python train.py --n_layer=19 --d_model=384 --n_head=3 --n_kv_head=1 --head_dim=128 --d_mlp=1536 --vocab_size=4018 --activation="gelu" --norm="layernorm" --norm_place="pre" --norm_eps=1e-06 --positions="rope" --rope_base=10000.0 --rope_fraction=0.25 --qk_norm=false --attn_scale=0.0884 --bias="all" --tie_embeddings=false --parallel_block=false --init="normal" --init_std_qkv=0.0323 --init_std_o=0.0 --init_std_up=0.0323 --init_std_down=0.0 --optimizer="adamw" --lr=0.000889 --beta1=0.9 --beta2=0.99 --weight_decay=0.22 --lr_head=0.00545 --warmup_steps=201 --schedule="cos" --final_lr_fraction=0.1 --batch_tokens=65536 --seq_len=768 --doc_mask=true --train_tokens=510700000 --steps=7793 --dataset="wikipedia_en"
Each number is 128 + 24 x the weight over its row's rms, rounded and kept within 0 to 255. Layers, rows and columns count from 0. Numbers have three digits each. The size before them is the row's rms in percent of the matrix's.

# layer 6 attention query, 384x384, rms 0.0476, rows 89-124,216-252,344-379, columns 192-287
107:148135115167133091157131179095131059150191123098133179122141150129100117139137133131132142115134126132124127123103106138100146093163124121120098105130137100115144098129124109143167168113115105124135136146071141155129092139096133119109102123145147199141108103159080138091136110149118132161
105:157138126120137114119116152147125090121101110124102094147092167138144138090118067153117095128158113141120089132104125124116121140138116094115109154138137072144100128109134105122109192155087122115099132127129125126103161137119150151150101168090097164104112119109138161127181110150087146109
101:110131128096153137127094119147130150145108178152099068140121098125126102143132128151114116129129122145100128130102095148098108109101182087141141128116146126141124122111138113154147143095089073120103168170123164150122175180159130135165123156087149150105136144147079147076154107122135076121
109:123087109118146149093157139149154159088105121160101103129108130131128104090152110124172118124091108136126155141125094124108135115106145113134182129117135106118118125124117120091103113184151116145112106092163144102130161155122134113120115106109121081133104182088140078150174146088145082109
099:116165146146111112131147072121124174127146106160175174168122114150146135105104104143140142134123099141145152150120123123139116154168163115138121128103127121152115162140093165108164063114153148118125137146156134112144097112143114097077107119165129117138141145147152129156151126118139144103
101:154134175157106134158164148130158154112125125129104134109119116131166160078117147129123141109120130105137123103117142077147140112152115125174146090089145140145151151132116086118139062129147103142177139139158153152140078090115103111077166129173154092129124163163123106153130133107153115154
118:111170133144140108149138148124155145132159121161151091122124140133147148093146146126147124091140108125102130140094168132132109123161117099117110141104160089155121133124084065135120096158121090092129126120112145097138142078117128122119143113149088101114164123119142090126174154133120127096
110:132128115117103143108186116164133164123132111129159138143144136113151064115142130120125178154148102138125105138119132156062132159140149145168152110118116114130145123134112157104117120128109114115116125102147121196099138125173143125131092147141122094144145125116196139127123088091143121161
102:116126127182094119089134059095141120159120147180085129135115086107113128152129138175134108154148129119146117118125126139147140132129140098157096155132024146144085172115154125159107148170123133109129123167134140130148113193112103151141115150126138145098145110130118134059128146153109134085
115:153130164101150121150120174114142121127102123142115114087134146085163168116124132172121075121085132133088143127134129160174099109107147126126068123152139184112132153137117140124120109126127111132116105121157129074134146107106100148123164125107094118105134145132139144104133129123110130114
108:129109131128182148104094120128136173116091148115124088131139114134093153134096158139123118119118134112103121111166135110165098127108197118161092150136102159140136163122178144128121140091134147121111155168127108147146157145127174156159154165100125120099168135102094112117091098128084114148
109:125143130137126110115100119118125107115096139102163156167096144149126123153102137134124114120158139166130139106175134186140101128130121181150116132153137122096145100147133132120066124103125149178161099128139131161137126112069123147173138150124118150150137151098138145094109102153085156137
087:116109108151149132112145113149127139149114100138138097129141137168126139102135116124125057125144123166129122155104132094160151115141118144109104156102146135126073129111137099169115156129144155141112130127114102127155147139108118138123162135104093129128108137107117147111131111092122125107
111:164144105135142096131137129094138096158157142142132139154106116118138088120145148118150120149140135149154117154099159123139102079176119106133099144130132131131074175118112133153129136171129143131144159176119133153119084125120122089094104131137137151120141119140135084061136143114158123111
106:118149145127104145104145134163122192102147132139145125123130129141163138135128127105128140104126153172133133146091131127086127116153103160146161115109138075175116112142029140151128112158115116148133143141126165112130122058152113129098111113143133075129113143134158120170147125076160134094
114:108091138107121159139116127132164132117148139147123135133071122135127152107140164168094135102114137124081117141157146118176140095115133145184160121075142132135157098146138106117153099095160125200158129196145132162167113104100094148117186151145162128136104161106136121112145102111127096135
125:107129097129135171110141124169094161135134146118107117146137132161175132121123100096099117119129085147126135114098105124076145127117116101142111147108147103167102172127118149141173140123115129126076159128138161118137140129158136140100086146096131073102132121127106109169137107105134125116
105:149102109119116111101153091128085149132105103140113134116150075135124104150108181115115116132158106155145074096170164106146131092144161164120111148149106142120130146161135147161116148118128113119125121165088102172151140103117178153125179173147110144184129089130139132103066132128143156132
106:115131151137136170101138064148089145098108150136145146146115148130135116122098137120103114150123140154149095190154112126140093126108107105132121169122124117142106148139136140119098122121153181147134115129137117143146139155156119165116132133101136097135126150103178138144121112103123086115
100:112161163138143111147134091157129144133103096130158111141117127136101118130015101144133149120171123103142112141108146122101110162146120116118096142130122112133137118126162091137095110080090173095152137097141131126089163105106144138143132125111106166145162136130132175153119144131117132161
097:170114101163072109111130124149107100136132111113110126131145093137157170136114103121115157133124120074128131067151133096118111089129113158147133109117114155126189151140122155132128140101127144117099044114112115120120153107095151170107157100179120075146136153129132144145117113177142160116
103:115111126139157107122139186102138141127121090096168145140109165156122182161150104138119094116132088110131128140162156129132127118130175162138119152108148122141148093146149127082129160086099161122147119129140117151139104110136119118147123135131117098116060155113135128101152111136112163125
094:149118155103131129122146156135114123119090181101088113108125138090157141132127115125143148151115144102135128100178114129133115144117154131113151072132121134128134174130114167113142188146124100099131129108123121135128114125147076197107103119116120097153113139156110154062143138126117137084
100:152085095102145146112093152121084128134137130104104145123119155130091142185103132150124111128132152100129115113148106172126147097091135147146132113152104137128153089132137124136100170122102115143162110101140139160077144136106067113163135134084124131154074144145123172092136094150127133153
095:147131130101145162156107079139164133129159117158152097103154094139168124109097134149137144097138112161102139158139164139126166145113131083117131143126149140123119112131180105123122097119133133154105106154133119130147111168147104121123194132106124120112137129116148079155120150097114121098
097:119108158119128084116121129105113090123106081112146165119094113151132131120123154123129109134137163103111150127142178120134114147155137165165112114120117136107172099190088144126147101099112113170139125148128123117131093065159079130116146108118117112144101160137130106127153136125137174120
102:141123146117157150125123110139113124136155127093107115147087137125153114088142138165123095133146124149094096158145103142121118101127117133158106164085145074148154136146113117154113128113109143157134144131135153138100122085144065143119143153107138112127106147139095126111169149080107138120
110:080123098086136107102121092125075143109087153093148120130102101096066139164107111141141181137142140107101081096152122113104111166105141149107172136152102144148148141128143169114083133143095123091128155101136129129121152133134132159209132162109149103112161145122117174135127159147140148141
110:121103155111163114141143146153138165113134112113152099109122140125103167089102119128148116126126109135105106173124165118114141150143101129105137162145162100120146129144176132121109121111117131115141110090144145115102154090159130115123133093104085091122146113121164158122130097115104174142
100:151128112131142140086117108154125168122068155142130119136157078143101147146142153115098147159130127106112126096169115163161125109076134138140120146137131168130127181130157144166112137137131127106082120131120080125126135171116164184133149124150155131114161089124118148148058095139140121093
101:149144123135121107096119121144092118084112118105140137133110123135155132098126113104150142143154118180122104137149138138136133093113079177171147120104141130126151113118136116134117102118127171158112070109131130162120099131091099165144153115136127144162098141084130133166109129131112136125
114:134075115120112133099116177146120130112100140073138138119140120158134114148153127114122160115112101146126101125139118068124127079112117161165139126082128167136160111159077139115134160107086133189142127150123136180141119095146132156159120156159141125119096148158102128116129114142131173185
102:111132139144118118134157116170100142129095107113139083141119138125105155121089113109132168122118100083078137143094094111087136165119133142135124092104103114162167131136166131135131115098105091110113148074135147105146147115148154104129132105147131088096133127140096135157131150129132151138
104:136116152136092149079147097117112128123131145103159158165124106145138126138141132099088156122119099131146158102141146110106139147098100181173122130121114164088172151147150135115166141114125174135107145142125150162171123081114154164119139128140133121147098152115128123156119105147133126130
109:154108143069135157087157128115122212133116153134150167101142132151147092164152105130120129096129114159153198126144097084086163145131147146121147149126138121100127113144106175140160099178152109175102155148143133115128131129157107102102101117141164073113111157138156124147115113105170103135
112:156137124063152120110164210092128129148131141128166123096157150114161107121159135140119161125144117115115149145120143130091116126118121150126117145124201104063153099130095125075167154168137067138104145100129148131121201073178121109162077141107173113107133130120158132159125125117132160184
095:146117106137153157111128107126166139145098125116150138152117103138107140169117106155106104093128117188119136143143127144093115141113160103143144128141118138122126141093227115166110129156143157102095146148113136130120134179107177153151158159097203114092116147084102085143124093112133077116
100:138142162122151167157111129102141127123178161107071147099115111138142148104117173133113132089134127125130169136124120174143172127158140118109128147092153100120143154109157122133114122091137122150103145160123127139102123097115140112106143149135140130075152142159099144125114114118070079099
095:124103118108147152130119103133097143099132130143136093122134152113162143108111085112142123101119132158105104162105119115088138119109133086138177123137115095110102142110139104107115159108134142132090125106158126096110149135093125151129115172086128138119157128131117144162173158133093134114
089:077110158094135185141112113127105126124120146119129115143089127123108106137080156138095118077110136111105096125118112116143172121121197088152110109099151121150115173087151117203127136126123131154113122181127161138141118124097149139105119139070176147099151157137099157149121125131094113087
088:124148104123095125121146148169138202111163122155156119131146133155137117126127113125144108095117126096137118151104141125089130128092100158134149105144128160120132113101098101140109152222133153117119104112143180087058126178148113126091102102128125128109123150111162150119165132119147158163
090:166135109124129107151141099105137115153155157118148126152102115160156113121147117108115164117156097131135144153144121160186116143108119119174077086138166140121145125151158146113136101129150120116168137118095127100135120137138140078096109157143103151140068142102134149129142130130151116141
096:160107139115103110142161130151122125178165107111148129174095130166127145109136101097131123137126118133123121159135139136195105116140109164147093104134106176116122143129148162114141098112120144119151135131145123161142107111135137093089108147154107122102088141132111163126138098134133124152
093:115154130145114121124145143108138142138147137155143145125127127144188155113164100130129107129135115173114105114090119097103144134143129137151137087089143102123123099132120084082161119143157138135124096081143153118116156100108091106145137135194096157119134161109135122145188152130165122121
093:168142110161095100138157110136139101123173100142139116142117145141128120127147120124152139145140122130162129182131153126067104151116126109141155112145087186129147129171103149154142159158134156079152141103142121191150103113178153099137088106161104130140098106118139145104162068135161145161
094:082082122186113148123111101113167138160111147171082110095111080088128127134150175182124126143138135150102111113151086126149129078143134129145122194121128138172100162096146151161107104124111121179116136182141123137160154129112118152099170147135137136076171097124152152103114163166138104071
090:198095107133134113127149225115115088141151104097151128110127188120130145148099099166138097167069149114107123143131175114103120137090158140121125130120123140102128131110080109132146159142141099093134105121164163123120144148153151115173133080119111146144098154144106123121131102143113146118
094:122129119136135111133104138128125141161097121099164115164143156161096112168119080136113097116117119135126132133113141127133126133098162121153083092154139170136114110098172134152130143160148131085143119151140121151151120123141193138152115121122124186093088113100142082088113103143089155136
093:136133171140115086128100134094119100134118142127123149125099130117099143172117140132139091116126110179132137155137138140176122087141123128123116175106164073089149078137145115099095123130121132146107087120135113142142139110095077164168143103161105145137169106130154139135083121148080159093
107:135143146120137070112071172133123112140132120157122115092133138113128150117152152146142107142153119110105080143108180120102144105170140135110154174132109081140119105142109084093147131097145102126158092161083115125131131086099126114137136116134128129185178119126132138109104151147120188107
091:174155130124120108148143119143160109146151140130105182118130147139143079133133112142138137134161110109162146140125155151167111097166110123142085081134105163140121155132122152144129171152163128135146159138107139166127094140130095064103124133152100139140113114138108112094127122129164161115
088:135124119101114130112162106123115152121155107096170168112139127132204121139162129066140140124134146154151128125102139147157140159121110130133144057146144104113119098136136123122153116125143092123124116098138126113124103107119123118091100127128124107156104142136123087153137158067160151143
093:110120166153140128111095138102121085154143130113146105149088098113134153132121115134120098093116139161101101143147127103182114087164162150154126166092151124078134122119165152122116103093143159141122118171112116150149163097116126118154195143130155136131135148142115123115157117121145144110
095:104126109095116124134135133152079109136159135099108106159105112136136138089140106129133159117170100109106123135128156144109156139102119110091121137112124079162106128169117161145159139091112096120144147124117127121131142102180140121096099144081131073196129091128101110126136090112124142129
099:176146110133102093114128147136131134139128132119115171115133101120099075102160155166125139108127122120144119111175180136158084120124126122124126134129095146107109132144108170157128153155125107115153125167108128157144131074117151102136159127148164146136133089138141131093120122139126199092
090:145119098161144124111126103121103130159093097088130147160124118104115115153136091123165115165172139115139102161150130105089101115086104144077164162109051144126134091136160115147112162174104156108110134114142074115104149152165147163118130137109139151104102131109136126091120104110139118162
100:143127163096110122145162100128103093104103112133130108139111153123089149151041093121136165140121126133124135153123127113175128168141125094089148115141123097143146115116171103126086142079141126154142141104138130104128166140129142119151124113094136138141153148093098124128143144123089124131
080:158140107126146123111141152174143111179146099127127096130150143137132130146118118109134167157121143112151122101162154116132112108120084153127119093123164162114160166135130132139167121125091140071153112079147149111149127147129134138145117146122099138145108070126130150143107096172128118192
095:146144120135138104129134157128077134108140112101196121156122136158114158128142096144127117134093132103139116166157158120108110143129147126126119180141138101111169109142171124110126128100090175094135139124120073127112123107166130143144147112165095162137127160121147164108158110145129173146
106:103124144140140182105158089142170137115080123062089117154117127105112123145146107107126162122122110107136164087179097128088125166113117137155127101148142145171119151112140143159126145167110144121101147106163140142125124173145110135137120098124129085131083163138121133132109143094135119120
078:127115144111112128107106110131096111104107127120113127117138095106113147197119156101144143127152159114154125167138090108125104113151086127123140132160116119106177080113124130158097194098086177109135142142180121129118152161152105177103153133116141096121140105144124155091110141174118119175
093:116125086126111101177082143091106111129128154123170122181150150140124126169113093160124103157099120133105112149126109104130141132107135122122147110144127098096140110130117137079118118154148129123143125137150122118144150169137134124155135114072165131077153178112150104112147150122136121119
096:131110159118116082166105151111130124130130155094119149139100168176120151097144127123123111143124148126113141134118171120150132142197173150115081141118191128115144103173118138139133102101136092139173114143125128127154145076113089084124135105161103140139164153141131111114128139170110199142
097:139119178102108087158101158097093122142136105091168123121157169121136138084105095127114120131129130133147108140134149143185152159173124113111139156094157107104107135148118140140129132076137109118174110146126119152151088083158149080107103097143173113162141152135116125119137142121110196103
091:123123114128120104117137091116126126087084142130143155135136161088121086129144068105143171137123135131118127133126120120087134151109135099141140105136105138156160117128113149120118113144128119130148160086116126109094124161127157165146075114126151115109108122112092116124124151145119152149
103:126140122140130100159136110097111094116138134102157089132175146120124169099111068132136121150143103105130060151102153107082167163148141101092125123175095091121136117120122123125126132128097123071101150113101095089105111095170148128175112089146127174153184127122109141117161077160098173163
090:176143110145118116113105150121141124120098105095114130108126094094097146131145156159139151139132120093143124137181113158112133097093117128141095179157104180110131133152099193174137152113068137137113159108117112145132088147134104143091137115106109127099133113140165136093086103175124106110
101:189158120099121073125119101111104103130168101124187099091125129185140127133133142138147118123132111158138116143137191145139126120140089157119103098105114123142137130155083123151122133136146102114154116131095101140129140092144142109109130099159119140159106132131120127125120136114083183092
098:142101108117110082091131148130101116122140114086161124138149112178127105149165126111139138130144159088125107092135157084120144065132114150152101094126117177130146081132114126120140160130099119133165137153116143156085123105112142133139121164154117155112096141167118154100137087147146144139
096:089111143100124114140161120111116109108103110112139111121147133135131157107126071106122155107123136111120131136088155124104153176096109107129118078157150106159128156128097143130128161113132127121150144085135160112121097135148146086100058122090144104142119127132094139135162127109107146159
089:164135138136129105127128153102114122131125109103157124141104114158127125183141117086144110132112137152143153105163141126149116131140098155177067130112128171125157105137112163102150111161110143103177129148157162128166105090120131137081109131130089127127089127135152149121094119132153160119
093:117142108140116088113184154143130154128127111123126149136150152127117117112157147117128109147114110105121151178132138095124101123140107126143129148139133133106124120123093145132123144134072131144100117136167115124123113119165143135070172135131177154158105122124196105128098107117157132153
086:076154129097123112125146138124131143112149110154142122143125159124154114119118109129134113113117135132129145141094104135073111093115119078153148124113208130118160099124110113080136173129116129145098129089165158111111123133155126123118087137100131140104095123080168089160157118118125143159
088:128127132142128125123121128107111144117136138103165115150143082128106141153129090118122084108144120157105160171137127102103128176159156127126160152143152141085097082156133104147166138108138105154124138111118103122179110088175169111108105098109151148097115150120114101118135110137134123140
092:099136106127176169105155099130129159125104144159137197111147146116141130142122153147149127106181106146101154103119119110113155147128140127133197145146129120120140158147153112181168145128104137146117106102154173118118110167118112135146130163094153127123109111161138107114117127107155080138
098:130133092112152134083153181129108148140139147112156148147161152142117124103097094136157123145154096160119096155151097114093120099112144123137131188144131127081108140134113132144124140143139145142144115108132154140134116149141159126120138134080138137134119143137122131134108117168100115111
090:127104136100132175115109135107094166149121167144136116149145162097097118124088143153141153121110076106058143151108096120122156123139143087145148099151140140099118142089131151110159149115096119119134149138107138112131157174101117114143115143057176115087149096112125155141122105107120092134
101:149188142097153132142141143097116083108130107103160113111142127165139121125107123108118130181138116116107105172123141143107097146124122083108120126089130124100130109133135122154157122109157141104137115085137141120111149140140157118113110091094158132136107156111065154137149135159125126119
090:114171192140109126154135130090146127129116103130142118108117157125127136099120115138144161101103129115183123141130157170156168114158115148139084124133134099109132113112103139106124152131116130125130126117145082123148095116128128119082135085150108151127156129139129155110126145107154136116
089:146140143102104120137150135122149061165133088158126110143144122151156113167114127168140143120106134130124106114135145187155125139103107162143104143090150147133143137114105168116097137100122115110131113140122101151087162117102119153106129130141111138180097146147155139074153123113141120119
100:133130142109167130105161145141125141153156149102132145147124131125171157131126085171136113135126123126149130091136124130058195116142143118094143145119147055133169118156125114134130080124145161128139081119119121096111131117113110117144112108116117115184130161108083073144151112164112145120
093:142070123112128098155108137166147076140128108154094068142084106115138117122161119142125109153105121118163106124106154168157082151148141166140058142124080136139135079119139135095083127136143096113148146179123093134155140089108151101113105144170108119129128143125141121143125109114138162126
088:131090111168119153141106103107140175160105149146080141140142111127143155138118129091145128143145126133129169101158087124142118174119144115121142112143079137159079093093140116164115126155117098118115184188161134126174136142105129117076132108160132120127138142102140120134137142100113118131
099:113111148136138131109136135153110132129099139090149097143120127088118095128134104056145155135101133064106085102140146122109150114103113100172122095133177179115127131115077136097138144115106166105151144099129138124115159116144129127129108100099120135140136142124067137152141136145121165164
096:101101142121130110131102122130128171110096119153119073113118067097130137144127144100130149140122129089134167105095145108181168150135139122094100105145113176137130078063142141100140136099113136085136184185139102128137166108145149140126126131134113097156150157122096138126133150139132147136
085:160115163100154132101134134107117109140116090115105084135140151131105155119111148188112131120180125157132168155148118111119127166144125115100117144112158123153168180156159143146162099129108116166118133136140105143178185137141155153123153135096091143131120107102127094167101131118108139109
099:106142100135160153075114139164133136110098150155121132086138115142132119118126093111128109159161123121133153118118124093089125106094139136119156135113114122149113114146142123130152128138116146141143069121131177079114076176136135118165117142108137120145111155126116107161148135147145126116
090:116151129132087117168148106113153132125165121139130146107137167089146125113109126130134119113183119089154121121116116155115178087151142143108141110148111107132112120135130111150140181114130115123143132082130113138105092127151139127168066113153133129133102146149123127068162094097140129119
088:176173143159114097152135157106131089131136096088141130105144136123115137081117163157143147120129108089149103158124127138148155099158121136120121128142151074119158128136125098127118118157163126114171111069099102121105128093117124111134114078149113125151118124129105116115145133156095145085
081:091138125079112152096125152115142106144110149120110140122109149108158123142120099148153128102126142138129132109123102116141178099135136134168146163123134093096115130087143152151154133077098153131109123140178122161114153156126124136157154194124114133127110126132110140133124119139124090142
085:117112152128121141112136149152138124139135082135124140088104163108163110108158105139119119116124142095150130151131169117108112103134116171128130125140146092145093136121092123126119146153121128128153125102069127132074137143148140117116126124120120102138151170142111118105145130146164146048
091:126152138128124128114086136122113135100096116164130100124085124109144105112153144117104105162139154127133117142161154126173114107119143101137111094088092171135108125093139115115088166133142108134162153168156105157133093123095081146151160122167089126117132086116147114131134117098100148133
095:098122132130112120141136142153155081115078081161113083123119085093113125131124148098100114150122142135158108150131175130178112155122127137100123152101083159097132163125188163096118100143128151109113131198138076157094157119125159108111119156159094109156101119139105113141136160136124157148
095:168130135128144127144166138112118149148142144126159109110124136157105159102112130160121106081178096128110098139140142122118153141137138110148152139149161092153136167157121085150102103133154127121131139112082140116129138099156149128113136147136148163148121123101110125125128102129130162116
083:158146107124129106167114141121136107143108122116135126119099130120122118144099144106117113125097159116222116109127162136162118108159107121112101105127125125130133130090144091078116143145113140105137135126081064168120126137133123130130147088157083157135136128163084117112134161118090178111
083:101121137077115148083149148164132142128123122154113124148152135131129140126133113128116135134118125151114112142125150148084105120076122160144134179082166144111142123155128125114143084090111161154110051149185107153136160127117149144106120213145135123124122107127148141162126114192132121172
093:125106108183103100148077132128139145148130141122134142140127104117140121123135128087148086142104146134172124133154130112190102106128086152132089099144098160117089087071109146117103121169094088139101146176086106114120138130093114121105139129133137096123147121160097109100139163128125106111
094:114139108140105145118108108153081112140107156085129157126140132125107121117063133140093151118136114144079087106136124121133120127083127105149152138100122146119159149144114142165105111095112117156086138129166202135093166135124128133154157185104180130141127085126131168161117103146122127144
092:105073135124136154112165096108124123132096122148150088151127117088131124178136116141108145118177101124148127127154125113105159174129124093125163163123083107106122123138156112133173106121112117097138154107159119120076153152185157121118109141097145145130111111097160129119110137141132124181
085:119124155113097130082140139149166133108147119154103097143122158107152142157150139063155128094112156152171145167091132107123167139123114149114119102095105098151137084126121134151128105132118156136117085151134113124123098151118135148155139145127116134117140114101164131185111161152137125110
084:120128131094120135116117162208191126107155112179150120122129170152142134101103113117126131087120131142156145133105130103120143148129143163100156116106132101101144130154131106129072115137132174116113100164124141108153137108125144119182121162128136133126134110103174131141105117143149125075
099:152076106164151096156095126086125128121105106116155110122144143152099132128107141140126115112117149110115122171121160118125093120154118107107100111123125141135169125108116134110091102155161109124150162130101119127100131075130144087147121056124131134141170134114077106122107117150094185107
077:111128113120140102095149136185143117117105071135118132103126095117155078143123114133134118124138157111136104135087134127144089137115086120122119127104135162127132130110156181140100100113094137120099107169136072141116148122124165102144132158105111108187119093113132099169091106152115118133
097:113108092174087102145082092090115126101127098150114099130094143096118113147136145082115113159076154119145158144116166136161100139136106148134095077128122157151100099090160141080107149150110095114144168176159102156123130123133116168108170099136103164112143137117145128116114143141113144127
090:133103137120114114107138129143145097113123133147153150106119111112129160095137108150150137112143101107116113116135132112098150097126094142135192131101108115173128169137119109115106097169162146142127129066154161111083127120129114137149133111177124118132114146145132138138156096126069174123
098:126130134133096132101111123112083130130075136089100136105135169125096132142066127164134123129142122136168102117154130120119141101139101137129099136100109144107137121104133130106127094065111147121138099123155151187043119121092114139151136159119150097144089122176103144136123129143086135152
091:156147160135106089180116115145149115127146103121166102120128124144113106113120120117151140080141154096145139143110151134137099118162109107121159115127169094162133107084103087121109110144140090112134115116057121106122105105111106057140106117112134128149165149130082113137133108141121158088
087:104119160104131104135112138118156150130133143178117079113082139082116120124139163145134142106085164095161124107112143130185158103126108114131118097105127132117144082117106143084128094107110092112142184143146097126128141120139111131106155115172091138121118140122142131135144180105092152116
090:137093092138106127098105143110148130099126103145116122164120131127166109116121094117110165154061161154154133167115116103142094140107114134164113125102089126102132124124116173119107115134119088166072113159124111128144199133145101098132142117135104142099126169123178123149127157130131104141
# layer 6 attention key, 128x384, rms 0.0463, rows 88-123, columns 192-287
094:112090105134120127145136179114131139098127130126141103165115126128106123165103118170146144144106139184103111159148108119079144143130121111087158130138112147095138132130160139102109192122155153090144170126116121057124103159140124141133145133131069110124145170112131122117130094086113106134
103:165136141112128163150164192141109131166155134131113190109101153122126155144147135152116119130169120115075152119118097146144125131111175095166159098109152136095115146142128118106145114130121118116078117155145146130129130093111113130126156152125125126106119111145125164094102050101117109187
105:114145108176119139114137152143131139168159142095075088136131086124125151104126080150115098105135099130124118103125086161094133140129120081128131185123137133118124129091115110152145166102125148121105145137154111108153163113132124153133114129128124128088130117133146154094182085151123137092
091:139140126118140153102153126117131132132104173135114121120107142160146176151139100169068108129122123156092115139149089153122144122125191085113099106118123134102143120127146138126120123127143106121114154153127119133153200135139154116132144181110133117116151140132120160099104080145150112116
101:118128141156107111109117079100138125131144127130126083172144143112148134118137144116127100105087143135184072155136111199130133166125113098122091164149106123144125125139133082147122161118126133091130111071174102106113153137167144169114140064081102123127169130102134144135141106127111106106
092:079118134094135113133119122063091162134101120131214173125140123142104120145179128129127126109138130094127159146099138062114130137143139121135078107123130096148109133150127141096131102108138131110148160116162122107108085146115108147131093077184167140153129137096158132111143167132161115120
096:130122161124138132129143088139160111150130109151131182144108130113116144135145168138111144128125179084133137119118141126116171146103140169118135080106109136134169145143098125108161101124152139119162111139161122157092132122104097133120092134158084141120188123106135130135115139129134131135
104:122130150139116156163140146100152121196159123146112125114118095122119148140148115183122121120140099131122149104104158138099183143121105125143112149112178142145122119139119107146133108087103123137128074108142136092144072110139111105126105101151116147130144143151112133145174134138101123069
098:107145101114168104125086113134107082103150131165162116148162124160155130105136142087144117105107142106145100124103168158140125119087128149115081132140134100151114110122131129088128157108135151095148138119144126151116115158122116125091093128097108139156172133109144095170124156124139146150
096:121133131137101162148154085149141129194075158135086144164116128117171140133130121164094103144161094112167139106170114152172103115128116128106185156119084127128086130145144118126122142166134102144089132180126120120158135153093130152130145111106143124129148148112144110119096139129108130127
104:149125133099107092119135088102124110087146130143115121155120130126120133132107151136161124097079126105128118115133103111112134138116171128133136127102127124129137090114110135165128179096163171120123143096136146114107140118118140172137091119134083118131112118150099125123134071165109123104
105:108094160099161122117080160119135107096059121118127101129148154131112099201104081107134112119114143136143132149136170118121112138135188150085134118100103148121146083119149150125089161132123141093192162156084104131116133147120217141144144131128131139119157118110106128106107100148138120110
090:121143099124170140133121149138079138113105130117102132142149150121132104129104118098152127151157121149133128120123122100159111078091101147141128132109111079127084118117144138180084116168108139157078073118130114169148133122142124143160120132114143131127112120129145139152072160161066157100
095:140161131163115134143133122182154116135135106151077113109113086143111120112125107118157050138175164155131130138152149116168123116128118155124135108121147127150068172139108104148122129168112143173114093113138106131130113136146145132164128119146097128120117111165107108147152104123128124152
098:104136131115150124134138135087110132133135123125115175130133113127149126136120126112080102122156106089128182112129135133114155138138167107103148100110112140108058138117105083094158130129139145099121142136145113155125114129124128098124117091153135144140110122126147121090163134109181137131
096:114094114115143110135112133087119120143147094074096106099122139145124133116145124080154116113138119114130132146070124113134147089157095114144080113151163078184187102116112109092158130106129101117129090096145140135143090136125087135138095104144134123163133138086117111157182119107147128092
093:151101147143129149121140144149143110113145113125131180119132126136122152184146120164126105130133161157115110159168131100132131142122163180182143115117085135123119091172121147137125134143133187164124048120154115105114141157082111087129157126116103144103098151126107108106090129133154134134
099:061117136156100112119130099118173130130180128167121084124105146145088158127139083090130085130128112100131159145132122104103099123134139114132097095113164122164131124127107084080176122153168111129154110113144145143152126140125136141091098158163097132132105139116115107152163126147206104109
100:145131097125158100078089132137089127102074128104112092117165120160148107147104136101127133168142139117160165124139135113147156088137136159105143085131107120155087153149154105125121110183113129135136129153121135166114125138152161096127119122105148106162126108128104091161094136132104178123
099:104130117181112093119114099125113097066079130139138088153121144117127116122145110081140092115125137099134147136178141094128107107119094144120116170154114120159099175101163130138108150150133139123138138118131118103134134158111131151099164106129098130144142108100141086171112181130159135113
102:064114140161101134152145183130137153171103135120111090086151105149114122089131147118129163149108129093138146112053140086105138127115105133111088132162111168139158101102140151128122122113126100126141168119110151122121171112127131150132081086161113123116133150120142140135176112150088158094
083:096099117119116126144124100104116112124124160146155116093146125120102116121119163128153163109116113060170157086104132078115143110137125133130077069140142141180186135113143108138114117125156133092152185113091123129135139170128132131121120128184133128122109094159130135095113146141127136112
088:163109145127120105088136104164114137128134109113109161127152096150124111143160112177122123127174151128127120106164175125125172135078142169155130154096120162116110139172117135102130085094102183154144112129126123177080099116148129126138134134110151113121096122165128164127120123142173151122
095:145112144135145149150094081117120138112110155106132125159122122126129119113106125128127129122113093115103144111134073169145128132116140146141142140139132118140176115100167119136149122112122109153158155134095165118118116138136092152118123150106132097120137120160104133111160132137146100125
088:149128142190124123097155101158103141121112131117090153152139152130110108099115189117125124123135121150117121108176091111186107103100117122135116133152090135116092151133148163169105148146110145115132125119149108166133159120129082138133140119068185084115095098175130140136095087109138139161
094:098096138164134118112145165146130138116106130072150080157124169117099103148148146125137132115124148111114128156143173075103175122131130134123146130153155151139107080160122129118126145121153153085129139114135112078152128169139156160129150125124097142136157141106104098038144139137090099083
086:115114174092166107096119164146110165105123100129121187112163104134121123155145131145166105117162177128137171119143167087126137128104120168158142115073119130128152136140096110119130078149112157178109070140154120131123120114102092100134110152111136128193104130166130133135118153135139179114
093:109112123156144110137112140134155140138129104118079125114158118143115145141163104138119086132155185115125115138094159087085129132101112151159129144089137130133118122139113120141139137119148108155124118136196139132122149152115104133117093139129109116125090118093128115133170135131170164103
099:112105094129148118141085154082115114129094137092128104117166170113136083122120106130143174132152083119131123113103119128130126125126076104105108130166125140135154104115166131132099140139096088089139137119079153134105139132117118170154101112123140135100147134110134103141153135154114158118
095:127112156148126091114112163148140108145139099133094124106137139149109111120180132103151107144155149104125166107063178100105141097088094131125135127136153106151127101116082144097151140110137132126141095136121148111101121096121114151122109134121085140120104097109126136080118114163139136128
095:117148095162153134161106098118113144047104162127144079135146183137127110164124127076155116098120154153130125103135110119088161104095129095121104120154111122160141143081171121144126122171131137132142163130107141135113121143108150152109122139123137126134152114084125088146102144165131122096
103:106118119130141101125097127126140101111121088125129085089145095108117141084134125117141150099174155123125132124106169090103129139123113122095109096111123114178128122126150115143094101174105127130092158083188124139098131108149154114118098157117156110131140115157088124139149144082106187110
108:149113140146147095095097159116114094144088109109110153098166137112141115127155105119120164152190127140147149139174127115145137095112141143116102082135119125128142132138115091123093148135104144142124113104156131151141149145129120144116100173118158136136132099150128129083098134128153158163
099:108137116149115138168099132108184141133128128129141109110143135169108110112142150139141140114099117095133173146061144127069114132151104112117073088131128124147171108117141106098129131110113034129159143106085148128123136137132109152128090130142141123103133130083135144120124137121130138129
089:159127106093152122125120119101117107111102118144187140132134139102126088169116120129147146115134135122163156152147126098154080121166163201151126056110102080152134124137160134141113134157092164107140107103136100146120146137112158136094121118144160143113149152097164127130106167122171124156
098:172154142097156157096132136113122133103162155146138111158089181118111103128134140130107117114111159142160077174170117140116133109123140125149096147158174081129114125164102145121138108150145134140155116104160102144118134143117135120089137145091110139148146105116129092180081185146161079147